config.yaml
n_layer: 9
d_model: 160
n_head: 2
n_kv_head: 2
head_dim: 64
d_mlp: 640
vocab_size: 1024
activation: "gelu"
norm: "layernorm"
norm_place: "pre"
norm_eps: 1e-05
positions: "alibi"
qk_norm: false
attn_scale: 0.125
bias: "all"
tie_embeddings: false
parallel_block: false
init: "normal"
init_std_qkv: 0.0167
init_std_o: 0.0
init_std_up: 0.0167
init_std_down: 0.0
optimizer: "soap_variant"
lr: 0.0084
beta1: 0.95
beta2: 0.98
weight_decay: 0.069
lr_head: 0.0112
grad_clip: 0.5
warmup_steps: 200
schedule: "wsd"
decay_fraction: 1.0
decay_shape: "linear"
final_lr_fraction: 0.0
batch_tokens: 65536
seq_len: 2048
doc_mask: true
train_tokens: 126600000
steps: 1932
dataset: "wikipedia_en"
Each number is 128 + 32 x the weight over the matrix's rms, rounded and kept within 0 to 255. Layers, rows and columns count from 0. Numbers have three digits each.

# layer 6 MLP up, 640x160, rms 0.158, rows 291-331, columns 80-159
089112145125120154182131058146155134157141149118080143171130078149154131150154167182142178085048106193121105073184132162096090132130132115153190117137146092124148124114161119107114097133153134089139101117113120156123125153129083121101094108
107190052100111193098084114109102112205162049096090087124163168121201124133043109085106190096192147129110182134080084161154142130095089151129117088112076120119178177204131107134115088168126045174154180177171170093124100141170106084144195125
147101150063103119147108065063086122127135068109152065080131103097128088067154100133130123173138044178060181184107135208100165168161084129102118165144112124146128166079134111169129205120154119138091125185104085120107060139164114178103149104
113098118137101103151109127091137179137038114142151152134156142160104130184094102114087158107106108092104107157120130087122081113120113089108126096133200110098076197121095136118167087106144112133138091107058123125109144108110142155074135053
168168142151080128154129128088132130112107177094121115120112129122101143144096121116088105067097158131070141123166105131112173107122130120091130077135146132154110147139112126180173081145183117090117140109161126110088108131105158149097120145
154133129153139161115105138150133125136120127116112118102120141074191158103148124099153144194137168152090158179074142146154147126155147122119096092116104119176125101070062183091133128168080072168135164155109094108116098169160110137078113074
139135144127166135179138120130080097079103144159124158150060127144153104146170133138134086127122124152099094145124101177147088133147142091166118144117152124164149152076116132105168130141169150112101149138158143079170111104138156123115137082
146117095147130124150094126135122077154182198140119133134189109152162087121113130147169132131064103107111113166127148142093085153169111077107111175143156134195122083101118110119199169124115157096100116177138164156101165145089176163153088114
132101135133122150120139130107202112130089124113126137107169126157115082100138119056174071120071109084112150080065080144142042103142090138112105108146106066123126121149114107167114179118132122094131144123115102047105140109103105099128110160
059154099105104121085171148127103085127159188108220172136140027094083146130079136085174122143236111108080127175167153128145119091130093102133112053169108140135138139086159110106158195159112150135131134109141105163139115095122158077090158083
123162159148073107109111083127160156087122095191139129149151115134120130171174082105163104146150127126142088105113140103059119208147137152095079143106114124131068166136107117078164086086189094157087179117168082110163137151150119115142144098
195080144140059101139159147080167151168136189092126107143088147141161111116145214120116156119124169130163144136126163117099158055106154090151144161180150108140123118113130124117133162136080149119223147183153135140081169161164112104147084123
119175111111108160069142144074163145143142208116144112135094155147084146118123109121140134136094193097123142159141142108119135132173136150142171181063131134136085184133126134102127086117164071124147105170073152164113154104081133102107105145
092144137101153137135151123115177114135095128135141177065143186098122079157108121134200115110161110160074127156133179118161056034096159154099119166115152123112096154148134113108118143113152145133149135090101109133141119095057119151112085128
150041102122122132137161151155225118105138104074129110143146164140114156079156180112156103202174098108107122116115077152105099107140141080149124158093171151141185124104163110128128107114144129082125159083133126145096129081153134165176178208
158143138174143156075120182111125127164123076123157143128120144083136145154160062118119144130150146105054128111177124136181152149138103161151086165135138195211115106082150163110111127067105168118113094136126104143142092138077159128089146103
140080161088149181153098117124121168126157177092147123132139139148147165157118087106129110151123077127058078080118091121110113134103127144130215100125166138083108185145127176120163182120159112161140153161136184108111094144113156134191145098
137182125131182166164148114183129125100108183122113088121114099115120134086152143139147170108122095098141104168170059172084170175118146104091151125167120163093131072159134126165149084101082138131141141215141103076108044120115145083107129099
111098162126091057084111149103093062104080121090078135108123157125110085108118144129102117117147097175128165105103175126179119159147160115157141166143093109107163167095125086163168118121110149146141135171108173094105090159163158098104189077
143097125154110136124139192122105157156133175107174111144117091147136113125106155131121127139089158100136142184126191166128152150123115133101089088110167124110089099015139179129091180192220099154097145068165103188172139110163059161125160129
108151143135110127127120150134158145123073128123150184149118181142081150140124108165092137071091193129111102070109202138117098139121143135092121110080063114137125161117156105185146144144087126182068131177096107163084159148087145154133061120
138118073113130102120164174156156092142135124077130201138131160154108112180111115108151109056183172107102128115127063071167106163129162154170139123154122120112092141160115144153129035110128111133143124089155140178156123155087110109090070173
094157101155139116143136161132128093098146090089098135122096158095129121154107113121133119177146157092085100146135164100103098143090065110090077159140157089149133085183158079118151087074122155190155154120080147094075095181116094091099139165
181165122144142125155139156120123134130093139151098087110181134183130093152109186151105132120096159127131061209079100124124151134157143157093128147031137137172105143149132146082137097126155187133109186166136125198064127217143163138153145116
120130133135120101100114101120172161131143167105141063069100151155140143070113124130138179167120110087154138138134165154149136132110098121131047081127161128077060123124101125146117071161111125116138103146139130093176138127086188131126132099
088143127142188111097119110105131132143086166145156091123117095069148060124194144106122153066113073141117098130127078205125141151105166137128171132144142103135164105135134132145130121113100157101129116120145124138132114180106139172042157144
094107047199174129163176165114068074086166137119144184107122129073132142139128163084137103122157087118173167110183121110145100066158106077130114113184110117115192184119098130201116140105125142128122156127131114138098146157218177109075075108
141140105175116099135075066105132070122142152125077111163160150115122112122131169158078109123093117080147134131105146121122173155186127168130130182149093171102104145116111139180128131162087166141136124200198127175138141130141156150080106082
089101122104120146165142136091161115128124151085142134112130122104148064128114184127114230091223139132057101153121112136051161111134132074143155086065138129108152138137106133074168117078156165071080146124141090116146122142185111114155115143
115133110140135165057082132133101121090149112089133120155109106129082080166137089100129143172114130093161188134153109147121107131136134138114107182128096133139106106100077127183113106171149130058205127156130160101121095089155164126145075097
100117135138143148113095216080131120167107176121126180172135082171073126115161140170147116111099109144146105169119129138095106083049134076123143172134130126101167113170100150084075128128123141137145162086159141173146150155053125139173143070
074118118165133175163171131120114146099127144111137211103090192157138168236170101151092148167145088100138189120086113106141152152142132112144108134113140145110122194090107129122142136117174147099170073076163114195102244115136101104161119124
164134161152104154124041196118162141105105073114097117100140125169201119169151155121172206129154098082169121132126128114096174135130121115167112126119130132117165120083121156093143163163095108126126123093165094144082059078120105130067104067
109125119188120138101116157175178136068068130126111112136170102123137136083145072146175140149148183195087092103054126153147133109145073151156099098085152126093180092102153148114088115086099147120140150133166114110195208112159104098142131107
110160152147128146056132157083119101144110149141129133160131121131140109142145052170170145168102078101128119150105070129116144119091170074099186146148038117112135188108112125099167194176080188062099095178094128171181106159099109148101174128
136074116118082108101111106115175155126119181149140133088127115115123187124111209128135168111195195089187139171166162172042175137114150164160175113090068114118104170099156071097115097201156072107155173140084099177042150189080096103128144115
148147117107149108071101178141117138135147101172089158128142087157122157185159170150122150110122140147175156142157194145057194114181102147133136145188127142148113184094117165087210144115168092066154135139087141143119116114095123129113139178
104149169119095134069085135047156144178107119159125165170066142123125130162161121126118140156084127193099196094172105154166133129111100109142066115134125124168172177142145112137079136133096145186123124097159116090149103168157148100120102120
139141139133181083103181142108171183127105142134108181129133164163169126138157136117102163130145146163145170114107175167095153170084106168209123118095142126178107127156123096143121122129080109152050148085147093115159110143141130156084150119
210151131124091165103116189129146164171121129137129057142159179126132143124100154057094107132113097080149145120170109127173094127121131107153121102132091054085091132072119130111154078117112163101153141141116180107153156108101105125125084085
154105124170105108106133189072174150131083092151108136121103122137156093201131147129139135183151170192133100141073137137058135176116133168103164135127156151144114119141130081114183111056114184152105101174154148123123115131085094118170168159
# layer 6 MLP down (transposed), 640x160, rms 0.163, rows 291-330, columns 80-159
105123145144141146128109098116122109119057181073111153056140141114161189112043188168154113135137123127151090148161111144101136154111095118211218122078115138166159174146105152132077110138180059098120134070166122074095133119119083105157100102
082173159115124169003090112064121099131138167064203088073078118090163088156179189137105142075159114136100100066156132139124122062156173136105103140124097095134123100122146119146114103122142130159059150197174088068109127164107193182157098090
123158108107155155181147154179102162120170135205136140175086187087166131164100068157135169070179145148093191068108112143104154161154083148117111129040155121151203079111098140130125111153127115156125210131120129056125137182099141109124131179
141116135137156161091177102091162123114092076185136079055053103116151139120076120123115106147200161145111206140125174146134127136104115115122195102157104140097141121116110160144149169134072153120154160155088127184150125085134137147129103113
122178146202144123157118119120086120136117134122116105208078105106162109119102061134174162101139092151137150159172134134092138161182113185128133128144139164175035111138121156158157084130153151097204106116097154172170152138101154131140099117
104146109093140150079086082167139116174106133086131123147188089126163158129165089138122138135132088135154138172206072126101124147095101132087116164183101148132144135125150140084140088129155155112150146129113121091130141115115136144112109156
128151160181144084146103121117100097135144153109077166142196149098143146078119172128066116160082115097110102074092123100097175086103175148157138102108144137123094116126188133102138145151110139170125180120154119119103156104139127092075113103
137095085097094071109080162142141121192156119125120129096109157074144143175134171111141158103107164102130121124128202122122154177138044125108080117081075150148167153165165103156147137094175173124222133119157156114186106136106069138131157090
132163169157078130121070131142161085053164121119142144124138094097059151131110163178098084169153135071199160091169208115130099137106162176134137171077099080171166097127147141168118150167101115125113123158083129085134093152149104103172109142
104131124125133160137096086062102148089111145086072117167214096117127127158110198113127090134110104120177142158139182150124150171207174175182127153118113196156149162103082152113085126117131090074062143120139139130147094074166145092084066149
096088080112121132164078082119068175133114201105110116153188141115132121133084124127099180143178159135100138132184163107146128099104138156119162091137162139113161074091130156092173178164130155125177086162172138162156191108193160150146134152
069125114104097098138145146187115099126151123072112164153137070140115123125109131090112127113088114053121165150099132110177112122116144114184208112145180153114133126120121101100149152096178152074098105113097154096112074153137161088146173140
113120108115084152122124116085124091126165158137105162099106068174112094100095134205116104073090065129162102156122125078124156126092114182104103038092168162163140099128202140158102089126093143164109168148153077079173084104158087134091150085
115130141138155138149139131163100118136142155142153124158143117148117118119123139153035155121120081092209113123136142134162123192112133071167129117155081125164100140143173158128111105130120134122135148128111127076161145132139115127105155172
132121163108111126058152085147112138169092099200106154192194170065094140154083145096129149101133112133214158077159108101128116137122160061143084060099105093115146155132135103156118101103124098128109144104164168156118140131135151124109183141
099130069095165124119105116149138130106120133068198128116152092148131086167075109105128160094080083145161149116094102102104121116126150063150118168107113147090102136169115144150193136167096117094180109076154073116167133076114120118104203129
173144128129131096084129119141163149100075117137083120128088139133110143157125131164133150058129109147140191169109121156106108094175148135100155134086107163131130131095133195132154121106154164144078128123127119111101145131072064125153110109
138107150149171151087130111199099138102093163127139133129105087150103139117110110142151089105097121070165163089140159154111191160155139109189151125160096132063116089150126066180144135126084112150134111150107126099141103071121184167179126120
116158180164146143157112154120109128178112130079163114152128176086128175052104163174154138147158156156123121153161102172140064121146115060133127055069171151176136142071077088122123176147177108158188124095122134140130146146080122102070101146
155114157194132112142107190153092181159133188117134096111187095182156111136169170110144022105147132067184070180115125214125164098069153097137180065179143134108130089062149104159113097109193084156134162149216156148065087082107096122081132204
158162137096113109121080082117143120154155149183067209175129038103115070145098110075134138097162143141194108143152048164164172174155156150169147165114123089100097088122106097145163081131175142109112158059188081084144078143124119160044107147
128147124138133122122143100102136134097102163197120056127135089073206149103134107144087110169164169096127082070126216178123181116200070084179151135114137160140095084123121103080124160107118182088121119158101105032076191111125151144130155148
193173152091099129110140069132071120168068162134107205128136131158145141108083135120106178115108120125124112144158096077109156093121047127093066166100141190111102150099110118142086138094132118079152093138115096192157081128134085151159108062
118188162153132102119173083155112213162099089161134158122139109129134136124160108176191123110121122116157146097135095139065131122130080173109164114087182094108111055082128118151115110116171141105161082168096074128162150108151123138132125134
166096147169138051153135127062066160108139096163122130146101099085130123061178127080072167063128139182159149147133133121082121089152133160131126172124178159165126076139144163139141103079154148115149117117145198101125104117142178102122168109
115151153164086121157093142109133114111136113150130124095131129142107066100157114156163060110087108101122146191138150160171089127099177192173100147149076142096114135159125118108121115142106094083116108118195068131126113146158134074095176146
117105133093153097123088115187137183191142131225111070074174103085062131103138154098113123127103135143135143156133088179145171119100026166130125116080160087046149143129126095163115066134124119175123135194196182060120082101141105163062158165
136083150102104132105144132196101126096120124097095115133080154142114073140138135131094135124137139082175111093116108152176148183110049133171137130086111135121140154127096110143130053188125125196089108097100079088067133133142154103159123140
100118141195195170137090104097142137093174139109079110152172168109153180124203180157135186092127168090150182101176018091075096185100089138119067080064101129140071144110077101087109159099150112176118109170127160171159140109079162182192147167
095136121171118161182145168122119159109111095129117146133136145097107076135107120133098135167160141146104116178119152076057119197099111099120186134130133136143154134179195127186160110081121115144110107062160124107147125146112144130094113103
107124193122097189092105112141135147124097109150095143166158072143159128114201146127111173139146119137109161081155134165099083123150092117120089128112122111105113131125145139077121090118112063135132099158091090112137098133109152139104107111
190175103104128172077062192176054158105126118079129145133129169205092003132153227114163107188089159131063212134094151136118150105111155081127179098133129052077123083137110120152148113148140168111122148149147161119128158073116145143136128139
112131114119139160176121105116140172137125092114069210108068135192121129069118086049127150134140067119129157167117134136154191099161149112189075114153105149081075040125157108096093112169154137128105106137088095155098100112131143103101092127
115207156066153104152159140122115121066154123142152130123128116177126143157140122114119131117063132127118088146160120044115066172132131128111124113113153109099117168136139136106184134038117155115116059128161151170130074142099088146150130101
109164143131169083167089085150129118127084135143106051155104136158123101136091156123065138112106138188134113185083129116111111097121110134123100141109137192118068100120138176087121115096126082134156109051153165128095112132180158082139082098
113183086070132075155134155107166167150162165116158136193166167045138156144136100164154158104100217121148097206124129163138186117118096116183093194071099108170119080156083092110059139159084081157105111146137110083116107081154133180132115105
102167081137159119091120152153139124133110142108100145091166144140141093123166160122142080181108111145108087172163211131126091137103108119116096174088111121115105116153100144089213104138105162061106082141191133125064091062103156196156212106
105167130147150102096194072107138089154141160127096139115184106170117108163158145115043099143101078084117087070138124115122072097159118145089115108134111117110163110148200116118109176167086117130114035126086124149136136101114100123183123188
107172145157119084129120092146160091110132075135203112144146130169096133112135119100093096094132107117116078106138106047114120092185131088073096124155139084123156123067134143064155079113115171039152170165077169091115134112100122135130121101
146113098148192115084100108140190129098149100107079177162202134158079124132185158153142089139125052123128116102106101174087189138117028135152137098112131169132138117112115087110064150086181141161160150156128136133083136154117130084167165084